Each number is 128 + 24 x the weight over its row's rms, rounded and kept within 0 to 255. Layers, rows and columns count from 0. Numbers have three digits each. The size before them is the row's rms in percent of the matrix's.

# q: layer 4 attention query, 128x128, rms 0.0653, rows 27-63, columns 0-127
# k: layer 4 attention key, 128x128, rms 0.0646, rows 27-63, columns 0-127
# v: layer 4 attention value, 128x128, rms 0.0621, rows 0-15, columns 0-127
# o: layer 4 attention output (transposed), 128x128, rms 0.142, rows 0-14, columns 0-127
q27 096:130141117078105137151136092125150178145125158138155087116137191147145152131130118148086140116138139160118100134159152137150147143145141095150136149165120148140117137130150123097159110060131120150135143143142130143154116127096124133153147148120083142147105094110107124162168114131119161151157095118109107114137128168133141128126147168128113103099101159173175107126148150127091087185129
k27 089:154150135162153122115108131074099051130122115113096090142096094137101153131149140150140154133172128145131127104140137121112108142117129138151152124160096164145110132106134159155089106168142125140164172145147130166131132131154141132125134144167165079121155118141141137078106105116123167095109155163117157164130124131105139113152111118115148161102099148138162124119110174133118159108166
q28 093:146136166151115110138131136159145155098129132123111112112126122112150149111148104132129093112141091171122119139171102116062125140152132109133176152147106127147153123082122136154168118123114131170115158122072151138141166158093162148111139148094178098128088126118146102126153107186145142088101146134073091130115159152143147103138124146152152140118141148144147149119159149130114104119100
k28 104:185105110088133130103139147152130140100110138134148102106140126147113115129119112112129168107123119140109122127093145158200135123075135142117159132129114166116078118128145111100097113168155131170142132128142057152139124103130116106164156102150124148123156116094113108126136105077101133107137093154116158104118144150138112131165097093082100098132106140117143109129138101136071118113130
q29 087:154126166123133095170103154103116171143099117131090149090138141095141137133130123130144125125169142136118091143066138138136107173136126120129135116081139163133170125135159178139147132138105125120150146149072118156109102115088127111109103090143162139079152133111145111149132114145117103121104165088094124127117135190112116138126127170168090155134137158107102116162153127140156140131136
k29 089:113121119143120143127104134128129148115098138112133140142102113144152112160095130111113137145096105109140135142116095139157116114119164152101158154135092132124080092078118102159086161138160150119137104127135086104138122146122168101114114085111127164166094114085114096154078139119092147137155099175122130133144126090109097108130118118134154131176104120173170073135118114111159162136157
q30 095:115113053149105124100131098114127114172123140106123112165109110133142116199107120114113130131114123124156131115116109095136126065131118112077112111088120085130103151120101110114171133166141121092116079146137072136149117124177088091105151135139160094161134133119145162115119109129123131126159125109160158119161125111124110129131093105112141135110145115120097085135141101099139144111141
k30 083:126122119162133163155157122119146136149153108092119165135110089133121121116145144122110097117128095117161168129166168117140119109151126144148081095119160126139110119137144087145148136103105143125115129128132131105155097140135107119111155137095132149073088101167133121135142142062125094108104128131111106169150092114136151089049148124098125142090148141137121171103153126145128143140074
q31 082:108126136152141113126179209088108101084120177117111175105153116094143126124121136133154105130139110106122160128140085119136131130136139131088147142128135104132113126149128151132137132160108158132133099138160158086117131117153137164067124148099144164071150110123159166149132096137145110128061146133109129138120167173131083127117106132124132137105144114119116152145111133125134126136081
k31 094:120112126076136100113094161161122147129146138153158143119141097140126159196115112079106100140087134134111087122118116168140176104141116117101121111140105172092162106133103125105122115122127115147115160157115110132136128148102128142178113107136111055159119132127096134149164149114152103086141110149131142145122090133134145130090125125145138136152152108097105090113106079101105122134100
q32 106:149142106140139123139132138105097118146150075148127118164113074136113136114153125114136123098087113136124178124116151173143117130115167142081144134076158138173124158127147146111159121179064169113101095133176158138171102111138125124095138114155117160142158137135125145168130104130168129106145106113138121160133113137092110137127134146130132110130136122096100108141150130122198118143127
k32 146:126130148099106112131116088150103070131150115112162123168141106181103130151111100128147140179132132163122142110097121098143094166123103124114108148095152165092141159133112178141154146103117127129081142106112141130154105101123155094105135148127085115116145130100136175087132155102143102085142094151151109098130127096123126156149069122113121117142174146130107144102145148129132108143137
q33 132:152121122139137120125114111100127115168151096147148111152156142127088140116109129107167131142064110135134146116096132143110144118134147152131129152090175099149117148168137142147178094150085142141077113134121145127142142072146132110133135150163086113102142128111089172123154126109142134122107116155120123151140095077105164158176117156109111100070138132105111140129150139122126115185133
k33 116:100137110143100136158120087153076066127146150114117130141134133182091116125107082149126152185117118138144147117125119130097106147124109061082092149080135140137105167120157188159133158129127130137111120117152161122164128139126156110113105120153101151127125120107114161125135143098147135110142135123144125142143119143087103143147082139124157127143183137136113146142135161145148083117126
q34 097:097158153135128127083102159159135148103087177107122173109154141126146141188122130124115136159120092126113114134123134070160136125115084122163102166138079169061108139124100113104111138093154125119144150124152118118111154164143151130143135109122142150124136139117170119108141165101123153142152157107107129084153152132138112136128134073121141104155133105154113139093125133090105139144111
k34 105:153118155087151163131174151123182149152106119138119120145134173135120139131159128150118079126170127140135128155194154093120154101138115131101122107148105105179141091113107113098110136130101110115143149143124129150114155131131105121165099119119162136137145116169141134124073125109106095154082134098185156131113146152144148137112165137186132147124127157143169112152124108143143118122112
q35 099:143098141112162124174148093087154143133169125164115120132104110108131097117150135121133102124147148127152171132139146131124132100140122144086124083114103106148121150143119140085152109142115126107158127105138119116145158131099091105122128115135142162156115157136154137150093102161098060119098120120172148191129157119125118121118150132151115146103114149118135087155096088168177122070123
k35 082:138172141117137126140128138121160124115125123140137087117113128133142055109126130145123132114111171106153102099119133146146138115127131177142167122150154136133173122142139128113125094123106159130114111149126129117106124194107145180127167148116181070112108132102101134173185128167150139169127087098120105139108135126123151076108126127137106102106130147119129158071123144128108151150106
q36 118:145146141123107135142130149122113119150140095154153123141160125149147122143123131121131146158098146140150145125085117098110090162134118121163158146091159135125116154127143132157184137107118123198074135140120141114144125081123158144115098124124122118129150151144095129065140151139160163126140118148112085121133104097064120145166101165104110140119146090102138135150159169093121085139160
k36 120:096163110120102084165148099167077105137118130093164131113111109158150155159125100118136167169110101153156135139145145105152142127106144138141125164108127136135078145099154173162135139126124160134102133111161127117140072138111173110163126106135097123123119135085105151119135135087151133105142111130089140132150106118120139139118085103120140130144181107109086134126173129153175132135128
q37 097:141138093122159123106119089117127098115128152109120110100088110108078132167117107122125120128107090101134169154135158131092161116108124139099096120119113143154063146159088134129133093176122152089118143129134128069113128122119123136121213150135157118133103128135166181130157126097141141132117145102135133127128108135154136108149125104121109093116135103146108111093085113146133176152119
k37 110:124110102075133123143121141135147133147148145154101165101138149119103130139105110143113074140151140167111111131131112168120109156139110129139144122140121109130155092159110125130139176084143093118137137130147110130152149131157102115136090122102102155127108083103148130133099131159109144126102167169148131128156125171089114138142138171131154165171127200151103126197103113097112112135154
q38 120:104141129099093153137150120168096112126131095147139140139148115152157146138129122120121153155108164150159106116092115131143089184140118131181135172096147121125148146063160137154134159121118132148102130147121148138141108114139141126153092104152108132101157139117099101095091165148146146130163128138096102117127111121090092148145097163090115139152153126085146138156168166092150099155114
k38 118:067146176174087083130128113164095132134109119068160124123118126139154143129131106093138151139116104125157170120152121107106143138119131111119129150078155160147104129100136146166149096139095154111098104135121141109113096113102168116113127144142134083127126140133117193114112144127163122104137116116089102132138111088124129155126087135131136104134147097122074148118158108121170148152119
q39 122:125100121114156130124144119086173103137132129098114139137089121114129093105106118153107083102130100122073125137125149133104116103124116153108105077107097104138122121124096127115109145162163098067145113124125081115107135171137098107129150124138148127141102136149158140181147100142148103129098146114138174123111149097203114115123131085172140107145141158146127119099105091137120140114107
k39 116:169069094132179139124144117105157174118116165126088118114122167077113127109126138153126111139108127126093150163127157148120159128112128131108107075187101094125125126142115100105102100130161115123159143126110081115139146144139060145150116157103141175123114136162126114138093115134107096124119137130157136111116131151153144123148174115103135131119080142162116135137099110161108114132118
q40 094:100112076114134140116162149084151125118104157123128143118135147140131097118103112132118117095178144099107110142151138105161138121105132164115114102150119095098120104089127118077127127105139091101169147136179102128162146162126089126107118135130145133182126138140168096145121122170099089154117115130136156118103171100151083130095169099152178096116115151128142105131115113153115133118099
k40 108:153103150106153139132133121115176121134127117127118089152123133123117162119152135168098100144151112128124108161133150126086180121129124111106118078182096112131149086139113143113091127133138137130137172147132105151105126124142112146107134176119167085141101129187113130154112097143159106139089150107161133162094142145146170101090172117167124144115098143081138127107094114149110142151105
q41 104:120134155087113151140185138135092140104117136165132176123159132125160163119137118134099137106178112168097129098114135119183076126127133102123108124152110111149156125088143134121059170101144144107128107103125155152112111148139155134152107107126091194127146105153127104110099117133107108137163126101108124144125176172131133129100111144111140149145133142119171116112140123160125100103138
k41 103:157152155097091109124132161117109110139137157125137116103156138148117113117168113145095119146173154123167125107157126093153123135093109127105158106162093103134116151095105152116096133131096138117158095177157110133118073153127160130169139160134132118145129097163124112161139102118143135078139131088143135147105168103154099139140171108176132133132147129164155103097114148113127080103128
q42 116:112159131138109110145112129144109132107140111137141121142153123156125135144145108113128155154044151140149137150144121095118120177106147137166116159149156133122092104129112152166124120124102131183096140122095167119129116134131155119134124158116084125142112122098070127070141153096168165102107146164129102093154066129126141134153139167100118130144128101108105135132152170093136113139119
k42 121:095162128110085132153124152166061133136130112114149141099109139161149161126135117107159167126128104172143139117129101138149098106146109135147149156072151155108131198132141150118154145114138146125108128120147144121123114104087162122116106088162103119094160125077117152106151142114167143139154116119087123101143125150113121129140075134097096094137159102122101119133176124136152135131150
q43 089:101113153153126085122144120119141160101118164110130134107155144120125156080123126138139140093119110123148116105151147146144135102137134132133116114184104114138127118187107143107095096134126149099153100116141145139122151137108106125174112123128092142116137098135132128156199115126078141149127101109168189122129169173157181092114143130138096111124109115163184131113117122157107117113165
k43 111:148119149150168143115085127085126146108172129182099117123111128098098081132082160102119120091142171125087105127123100145133154190156153136128143104182131137149161151137156116115110138140127112132184128154111114148107148118165124159116095165130126129153124135161123124141110110157128148120099168152118132135112135158116095149128164144114099154138115123144164088136109158098099131101120
q44 102:138113182116136134148157123113114158146088121145117090141165130109169162107118136124119144109150115145102119092075161121175115177117131119112103094100123158132142115092168166137096144152114157084152170091136134160102108144088139117143137087118142168139135107154142096158116119120089119132135122118102147106091175123127125163094143113105100128134142105140141125127161116164133128086147
k44 088:127120131151107102137107126125118134160134134122084123151141134177100117105146088141111147146210141110138126118097139107108093116077126105086154125150143116161114152094133145146128181119156102123154120131145119124114124138127131096125125182120109129140120123146145114136121114182164140147125162110174087139129152104139063190147156113165135117122082120149129127116102129122108098102144
q45 104:110100131101118152078130100118171112141147104093119114133115094095127138108137168128118092127114149124130135120107134121100117137129086135132120107121132117134125121123097126113104124183131089117138116117081113146138160168129084106170138104128159109167121166151177093119149119133145118125071144140140156167100147057161102106126115079176166116122152145137151137138101130122124162120154
k45 128:140109119121169117142153110146151160120120132129133100126132153108130072121160106147116134118089104111129138166155181120130167107114146164119103080142136126140125144151158137123135114111145112127154141132105097143122125119124066142128125171101145188102117148150145124131091128164120109158113127125130162101126152157174145124148152132101094103129091110108132151114106092193090107145068
q46 097:102123089168145139133109131111149144118136098125103138181091128119110145162116144128124068130139114088121142173131094098100132093136134132126111115120142078100084140116106104156151133116141090121095163154146112150158142155154096118088131135129190069168112157122166138141121159163158128120146125126126133154147129074141165117100107120140176127094133136140125105131106123132130145137103
k46 110:146112088082133125124168084108132146098121155114145135116151135144135105113143132147128141122082120141103111188118205119113141089123108137142081090103152142130131124145118116133125108128169146135132161131182100116145146129132119138117153147132126145105101169143139139126153118080136123134113124142139137129109092153147161127134154094093084135119112153095113172090149097185106100169115
q47 093:114161146136124156120104128161085121091116144165176138138137112133123166167100121137163170149117130154122147109138127096140127159131137124184124185125140144105115169100144154140105124115105180168113150123166163157134105144101120131104121088129102161109160106120106131116123129089115148096133147119096110105140131097090139151137118119085103103106127080155122101155171161125161115129120
k47 134:082184149130061114116146123136063115163111071132144118131144133148136116133124101132116157117143123151137116110114107104096089145100115078141123168098142159158136168095133166171138132117129142121102115121147173130137151131126196125127111122144125096137137127091107158101150127129179159118146151106120103121142104139106108162153106154124112132126152112108110140138168156110123108120151
q48 087:092112111138126140111146108152151102132123106114131122146066111174120150132148140137142151114114147122116174154123101116128153159102127129133129121079138185123108128156153121158118170131136137079101098110134148116118174092117151116080138098152122127171158151139123108120113132103179151134095118109140116137141092105113082112131120125085152148179151095098106131124161141130171179123136
k48 095:110165157142134098115151131165116141134130115106137133164172128157146148144158088156151144154104136132136162100132124102101136121153117118126093161083154134141121156135104138114133127099091097153092147080098157092111086139121131141109128161164116126110132197131188116081128159135151103125150130094125131088166088099121106146158120122096105091129112129138094156116150139114127106138129
q49 115:147137177129140148122137111129136147120115132131124067134153134130112154065126153153137140133129141126134104129153143138117141159134130124162159102177095151128160150140131151135081123126132121138156147122097171162124151115085130156176105120121108123131118091162110105101181154148098119137130101110139141140084172155166183112144132154135093122145092127119211134115136137135113117110144
k49 087:156104161177172082123107118115130119084155141162153098120141133112118081122078108123157134127138157120100090114124135145127113146117154149135127095192158108123127127125154163104131125097142117121162153133130110155141114111160163140150113164132119124119176151105118110151103117169114167163097138138119119099094161136146125174166133133119084122130083108101160121126112172127110131123157
q50 096:130103127140106131117132142126141120102116145132130160148102055126105118124135156129153149121126128112104180097117114150112099112145122103108129120101052163133098172199147112129109125103081124105142087121141099162094186115125128122130128097168086175078146145148105122140143118092128172112152128106122150128124128155113107124149100097126115147157110130148147124100140139134119136122143
k50 085:075135085116172154123112121152125156126110141128153101165125163132122128161101105105136112135117169122086099093155141114135151168112140134123086140169159100116145082101076110144090139114106121148098108113090146128123100130144127159167105170121095143140098150118154112105100125116142102107100146145125148113120112083142149168164138156101145122127151073116129157101114131125154097111142
q51 095:114135092124119144122126145123131118148122119117152116118102098115118128174138132084121107152109120145160176130115119150128140089116106118115122123101152126130101115095155102114150126139151121130141097088145071110152132124168121126064160145135135133138129181125115151149076148080124097117109111144157155119152103081111069130127112081124134108124144092098061170135106103131139165116109
k51 092:117116103103133140126147117182138123152137120118109150169127152129123122132126133112110078122134129109155139134146121121132112119177102102106129123073144121130147105180100124137159132092111121147082149125119194134118165146085077090118149117125168099116148107145172107112152125168155108149089105123126129146149126124125146141076125144164188144102176131131089144109133107110153130119103
q52 089:139118101124128121134124103106136083160089139092144108141139122107139127142082126145158144135133141118140108115096125174123127116136124122102147106080161117145166109129146129105162109178133135113159143121116104170148121106139102167122166098156179128092149162122149120135147086157114114126083147104178162096121136103125095123136127076123116118133166120080081120156137141151155154098166
k52 081:099126152186138144157142146156163132149125078120130143149084108141117092148077137137095118127106073082142148115092130140099123130136149116084085143122123132112118133102147123162114154107120074116110110100117123087120163118157106081110122123099150157133116109146119142129134120143130094106139093157093111143160099124129093098084093136140138144162083096116141146127130112135142126140084
q53 110:149123136122118120162099109151135129102142108153130056120120148148103140108138143149148146140117143141141090128147150135102137167141137130179144129184129153130133141116129123144128117090128120166151168143127177145131140135092144158164103142123086124112099110146096081099138135149100154159139084150120117150098136110161179129144149174107095140152069159115194151127131132125131131115129
k53 080:167158136140128113106121128135114118089111141164132137115136156101108104093116101127156170112137157132063115123143106119116120140092133129167141142154152151129144127135160169099096141139103108133123142106097144157152133147164140140111099164125124112134192131093129126138101136164117157186103128135124168122077169162114110120209117129144132101122100137130150145143090166132136138109135
q54 082:120129140129103106150129154099134126153097093097090152081156135076132136110119101151128122129140128141100113138082121134125138156103130117128120134093138116165148078138119148133117145143167113090101127100031127106105174144124144126163123117117165114147101145124118126113137117147152136109061155102141086108133113121144109102096126133182156157135141135133091143115147137120137138138174
k54 088:177128106149138141144152160132105153105139128123113121130122117145132105146166117151094144171104098092145156159095120163161141103134150190076144115133086135124082162115124107136113167127153126138138094126141073113094142107118098090128136121121151177147115142108129117127149162109111156106153109162123160066125134144142074128132122124069107115140109122130127082132142111138128131115128
q55 094:127125188106127165111132089162162145133084139131127120095151171123156152159119114145109134159126103162112144126106128083133157154133122170141098159112131130127161077084135168116096100161151135137108115080117133101108135125109140111113139132104141142175118144164148116098103166111123116126073152124137079142122129113113158114105127092134130119094164107159130136109138159114149092121158
k55 092:121162166154122079147143121152100131178160086114131147118126118121118134096182129124102135131148104114163127130130131115128117131093108102138173126117088157196084148163159130106117122121115093149135161124160138131092127119114129108160116133144171129150129127117135111140140115158146166139142119101137133107156142134136118202150144151135087147159117124119081101179145089107107156115123
q56 092:110088112098123125148163071146123126129115126120142074163152113113197174117095116139087121111113106140105124092100102112114136119156170123092142123096114121165127123112106136135136104178110111072122138097100098171167155114141134142144164127102141114149102109132143114123128102155132154136143134133147140099126131109150132137105100102099135117181162108119136121124169134133107088097164
k56 090:121108163146126145133113126125118158165152131091102153145117108142096159106130120076112167099134115130131183106110153122123126174098123128101095109119140127165099162102146130110115160126129115136168121111122119091139120112162075103135139157125126166116103112164156140091136109060125107093094133126129090157129140165172095153151107102082120126100077117131108134109146112133114113117129
q57 093:126150201121122086147155154123126165107077143107133129174146110085169136110138129140116147161143112119108111156138132122140120177147151103150161128115127142126159132134162116133126096122069121181165121117095173154145133142093134120114150132099124142135135080122121102162154098143116141098105128144112133109130171153113145122118158138149091147125132131142134121133167144119064123150087
k57 083:147086089114102143105074157158122131128117140119132106126106144180128146125088128098123178109144090121107148112107103157135138144094151138096108138134116148142111131088127133125122137144199118160140125135122124139137114071112160138165113107150112121145178118135126098100074112097133127136144135178120147135137126149148113148124082130094104144158088096162143086124121096126125171114151
q58 092:100141125123103109123151135119142116090137166118129129118142147130147103119118131152134148083116209135124120157098134173139122135116136117081131108152141130150129092135136157117094180120143129123132102114181204092127087083162162102127126159132099133147101110134100110102111105141130142101105079140169114132127128142151112141124140142088113166136116120086153160163107110130149141108144
k58 097:143138163162133122113083155124147141115161131162140147142122109138127141145140125126129126147136097145115140068148092112107141107140147148090138139161126108071153175156156154123089133125097087129112119135091077167125109143114118152111110120119087083130150130124136115151152148149122098106146145111117168128129134109091065108085112139165156115160155124123105099138072155125133159116105
q59 096:131155139121121116094122129133115113186108123136137110137142103132116148154120155113163124143085153142142129134100117085113132145100137143130149156104149159098101113139148152137115123166094139146132147123171102156155131149130077084102119123133154104158159118126143129162168149107117121161082127211141140134085123106098124159124177062128151148106122152157113077130140137137128142127147
k59 088:119135139190137140159155100139108109153118101125128109140129092133117137138143147140099132097152089156109126109130163134082105101116113089179127138115161136167127151149137146145171113113156129143115184092119129093126123126087131141111105124093163148111098128118101093128144122179129165150135171106127092144183134158152143139079150118106097097129130083083143127131112111150120126142134
q60 092:146121111145129154090117112150139115113146181151113172087125130137067097126106113140125136105159123069120145133174116121107118101107128180138116192137125089123122144126132134133143123154132120168096086152162110127114105126139102139108132113140148125086166128121158117110162110150147105106083183151136108175113116128106114107113126099131153121096163106176121091119128123139150121109149
k60 095:111135144157097099154141134108120129124098081110161106120148116084198144133171146174113114127099119147117091121112136149118144134103102078147132119135074155083126141172146141107115099142109139122107139112130097115140110135157169120111119136119123154160088129148124155176153107118175141107146115080099143118132121122131148099106150157127118136145119117065127150115149084124099110140103
q61 076:155119153117181148134114142121140119135119106152170146116163160143161133145140104120127111111119118176079148145152138102112178137121131145128148122131113128110156082118061092114114130133111140142149117098130106094131154123136102129131126145115126098146132145155176146141143120111161127143152172136108100129150051137124109148110116113140152138150157122099083150080123172125124083170089
k61 087:130145136075149128110151151159146110163118120127132155095143109110109173110161093123140135115110117152161119117078135138175108125140125142138167154104106116149114125125129123080111111106122120133160231133163171066117106109110084143129129094142150145131119121134096139078114098102110153116134073114139102141160169124142154131151141128152108113121124137149131130119119139137126138119145
q62 095:147138098122159129150167153133115090112141142170125110115111109137121076081115130136145110133130133097148095126145106160080118124135150133104146129120123101168121157116115145160182159130143136116087164167166125122106104123149100167099125153141183109098113109160111115142126117209153112121145110135138125146112175190141092112129121164113136143145135109116126143127113107150149125110105
k62 090:144084155136117103167110139144139140078157153139134155094125123079145134140100116146125119125105109128078114121100162188129154150123114146107161120147158121058117081128129133100109100136119135128120109111130099113147124150139165117109174110123102107138104137108134166157187136081122121090144127123133101138107124122113114064098128118107165143113124156093145147109153100122110114122155
q63 083:088132085133113149139189132131117181144162160115131134124119135147115104154123106113102111175114120114171131124130114093114126114137124132110114129143132088132095139091115147111171113160149109105100079152122075117129165130110130127085148190099166117135114140145123159096107170188128094141120152109156115140130155115157139098142115149130163129087137127156138124170128134108132115104105
k63 076:145115181131125108121114092111123126124170106096129103139084109142151116138127163121092082129113124114128131142183132149137166133144080140116124101158128129149128084164117133108126097126145178125127133164148076144123115141125123108142165129138164085128103105113128143159163146107145127132119110137093112153112124150110171135086118099098091138077168129102097135133168074098122148147135
v0 098:166146123135108120089147100163125134107143100158123078145145157130078147159113125136131112161122089122131124140154097077126118122137107151162177102128134145098090113111078124122132146150138157098120112101123101122099156119092146118100156127130134111137147135131099113124126145117118130122092069107118096129117145105166162162099132089130135042127136108157115122087144122116112117099101
o0 099:135097096128097099154119111129145106123152153155125151089154082114105150139102103112124169138120140092144127120139119128170154094078111157131146118111103151112108114140096142167146119154143123182134136150120120133111079151110141121154140131151117169126141094172098101106139117118115098136147169106160091103156161138096088149127147113162061132135110139148171126121115091126131166147129
v1 103:100145115138177152175133165102124121111178126126148165164131143096134167146125128126120148120115103121103147131115140178124161126118155138130097130142111126150092117141128139135107115126167166169135173149098161188095108144155142116128101134166077152131100096150146134147105144131144137147169144083092138143160137109114081148130157133109109147067120131133132132159127146139104115140161
o1 104:144167172122115132139129145118118143150101141087088098163109159108161121117111136121106098133108160121140118128107109138132113107166122101157150157113194143101153121101168099109120124123147115090149122089131131114113123117078094157160161123132128104120122149118115138135097108087089126115123119160149109150110093162155109109150122152125125119129160156139095162150088193094100134087124
v2 090:092120116122135095085144111131110114048142111090125109146140136130157131087142141096107148139135127113133097127111117139150135125108142115137145123139124164136113128128153124120129109123139185065134096098118155125095159126100132122144185121140141128115101133172136111118097170116140141119099118185120115104122151065138116132112129099136118108149177100127099135143128085106109183107170
o2 092:119102118125159107132108094122144133139119134177142165139123116141120128123117122138179105109134144147150150160115130120147110187158130132100145162068144145102068102145125117135124097146109136203158180126134164080129066139120101125149132121124117113106126112100127122155150086154129089117136108113153139116158132140135089123122153085143088128148098133136095101130129138140090146107117
v3 098:153122141100112098123107062154153122149083152111130116130056137160137133118094144114105132127131108099101104182148118137125103164152122132116091124121127112099175124108095114141114158088116105091121126105124139099144124101170142123080161103086106130135109169118128146142138111142129138140097148132122088118152127175166137128151133105139096142115149153071134124091114140151149107132151
o3 101:106142098175117096131164111130152140144151136139134128117122113135086123122168130108130093100134096134122100104145137121105155179131133124160106116177092145109133115147107139152116088099139148154115096163133112081138134111109131114109108123104128124142122139102114110111144153089107119137135120135080084152120129114117109148142095178100185130153107056111158098154107118193139111150138
v4 100:108104163085136102182132140175125124183120152129115148103091156134119146151127102131162153125129109146134126112117154161143140146133102173108146139124141093096162133137174135123079161141076112129127142132128112113151103159154104129134155068159140095106142139102149133160124136123127111127141139175088133137112113203117144129143132100134108101123123141093132137108118103177117127123090
o4 095:130186116147158151113158119128132123113102145127133136141142133170120122172128128118096128115163138142091121099141121139113145124141155111123088128178119069122128104121110079110118102101118121100111111083166112177105147092101145150089083122112140145100103140122119142103152153093161137184101105111109168128118092137119189147106139176117132154102106127146150124126121107158121118139125
v5 107:116131128136099121118136135101110102150132130115122120097180116132088076130124098115113143113126116146131102136102120136127173096129085137175133153126111107111114145114167118128122164082104129112147087054160101136186124151118121160155121108126172151098119099115143146125160132100125116121118146153137193125098114162133118129117134131141117093132126166133130158200091137114111148122106
o5 110:147139109112141149098100130138124121107119129155154118102113102144153157147140162150071133138126137132116142149148146114125145148106153136084118128111120105097114150124110093111094164145098080089169100131090114128154130117145112129125133154099118111107116140121154142161094120155161128174171092097113156130169103097129213122093079123146084128120166104159143122143135109133112134139102
v6 092:116119131155103045113112089114125153115103098113123090138106111149168138124129147111133149154135134128143084135149143177163117113109157118124129140124130151092135097090148116135164135123142122107125072131100144157166112133118121130163131106086170104137110148163127124163101149170156125137116135206131165099126147172116104116125116103161121135147130153139096139148145089130154135134117
o6 093:123137140157154148148129113122108099120106114142185140121123128166130106109115143133182109141111124117101169133113125135127131179130144156111114176175112103111086129133080129111093108143110146154118160138156145064100091087127141090117115085121121131143151129127122134113167124157167127147173087112103138139156092116128124125118156145123137136126101085087115089087155109163112136139113
v7 101:149118149123127158122131199161145133156124123168130129154121147127143138099122144174166141128123120163110190161143117118107120144137168095126088129128134092123176148163119137130126121128115083135116172174099165156085102113136125130146094149160129137149154103158115117092119124119129157137118168121149134152133122161127115106141144172105111200121120081099137139144113141125133096140111
o7 101:120144155128121156132142159101114133121122093107087111129149132137129107121145149120092110125136111149133117097094125162134137095129086125151114097137153137175171132121171154084171175145142142124086106103107153144108174149119140129122108112142182120135112155131122145131114172144117123093110111125091121132086147127108104130101131132135186118157194160108113151151148144096169109091153
v8 102:122121154141110128113083111125133121093087058113107112119167140166148194147175127138115111151127134106109174156161150112097113129084158120127080143136132133163102142142157134123088133105147153099134106084100137144112083118089116126123080158088144133148128144125145156127141150149123150127169131135138121107151153157159121141125130099100141075110121139145106121150136109113145111140153
o8 104:139123131154126129181127142134108159145106175152111159137155119135124141101147135123161129196126122154149137111138135141139169140088126143160174123146146136089155142156113155114102131114143137169141155114193091093112109134158093088144149118152108137161126108141136138161067122163129143114132099131102110170123147148153112085131101134160115122149076099139125113117118113142085139135113
v9 087:142139103135128148116140152115124094150145131148133156169155129125128107132138149171126140123138096130076138159144096156137102092091184106163110101123130122147131113155159127116148116177124104167137163145147112164173117122133109111149116176149132138132115107109116109111101099087147131120123176137138110158129127117136136146136161144075117195127099091079119151175141135115120109139175
o9 090:178085184105127120129104120132129160124138105091127110146142160103173109165117164116117093158111129126167140132093143119116139091165119114142131131099154150114134125115161152127158191123159100129101110119086115104099160173132127162117126135120156124127103152093125116109112141105138128096129132111125143162123151110111138100103151120121146092146183155060099124134115133097155106101138
v10 107:129138140150135120108110131099140120155153146170149086140136111117112135094136185124139140146145115127162156145169116062105128161133134117133088094139116144101122163155087114138165111104097087107108125169124134173131165103130140171102131107153138121152140126160106149081169120101124154113075148105160108151136135169140108135121125129125102153119133137098129115156133156171110083129154
o10 113:104113127095122116125103175100111135112159092123079136089141142100144135086128170153115117076107124146103098134106125138109138124118099167117111120126113156145173136113152154139138121143187142122124117123085120145131123122127149082140122123137162141153106138136140107142106132149144103109165124110096105085145160115113073162130090166147182130146151153084125136162121124147147170109171
v11 093:115143103137128148128177161085123115081116087171092110142163142130103104188128121107117089100131161166124149145141142111095101123174105176151163116141114088143119108179120149126146179113099130155122084105137126147108094120129153158145102131135089119127143121116146111120163123116120138112137064119117116096121134103149119088134116157140110116131134127111147125177157124118126128098143
o11 095:153112144102105163144089112128122130129165095099130127096123133118151173142128091138112134106136132098168134120109144132115138107089080111110188153103164125138174109114118110170191150156134111081120147179137110126138105112130126108132137132118160129135162102171143121158093141144104121154120150118132184115115167124156161138112118139136124111103125128156145135167177128111084101140117
v12 094:140113109154121134120143115118125155115095089177112131135196124134074119161134097143121109148126126136113114163169111103075138119121110152159153109128120104151133154180083149138144128109132094147104102100135101149106119124081156162154057141090103140155145116123133137081138109105129134102074157122104148125123132107126121131130131145106139106166091103118139123133135152132118120110175
o12 095:124109129092097146140119155127117140153171116121119121070158116110147146134138121142109172168145137114129151137117138141134149108081083128137159129077139143126197126124107179168172181141148106122125094170115090117148136120147144106104188113150168110093123138147145130157129121152115139094148145096122108119144151154142157106128129111175129118112145107100154158137143095139106131135124
v13 093:147144119129119124161151120107117138112121177110128122109106150131111059182135118096121095101137101167111098116091133144149160112135097171132127149123126067156125142137146084143138166148062100148125127104175083115141177104160132143151140109094125149115140127105102133132103108130129117143117100119101184105151086154141139154119109136141127169157100133102149124134130126115138148119138
o13 096:162145111107112145114133133175145086156152081105176121135105138088136139175144139135104148089125130108144143121125114088106120137104137126108148112134154129126156096119111114104153127103106106112107134152146101127164133098150130150106113158066118104095148150132131126133156139123134131181145122075132133138136103094139213159136102145093114122120165114113143152111130113130148089174098
v14 095:149141156147112145075124120140114139125143121128123114118126171122121137067148126129146149156133156128163157129135127083079120133110124080110159149153118126160166157165158127138171086160159120062143123136165141098112140114098124164151134169148144112137164121169123150103129137119124126131072176174146140146092106133108102127117122153113125122179140115153142115131107124111118095142142
o14 098:082091106106150113145137182093110112135101125158103133104116103132101105099119142132129141152135114170098104153152153127126123155132148142122095119093127143145140124151119143081151158183107138157118169115084159154170141166138137127122121118131149122105103124120145154167136159192144144082133129102123116091177167136127085132118162094153134152155127155106104148133142127123134156103148
v15 101:136118137176136119123111124155134136148208120105130123148132100112173162155112127164152136173135133137161104111133127088166127138169151129135154084128112165087089118128068098125131102140157107165105164114072116166121183109105126131132128087131144083129119167115125104118095163138137120122106127150122112136129145128151156133113144128121111113168132116162101136134145133115132100125096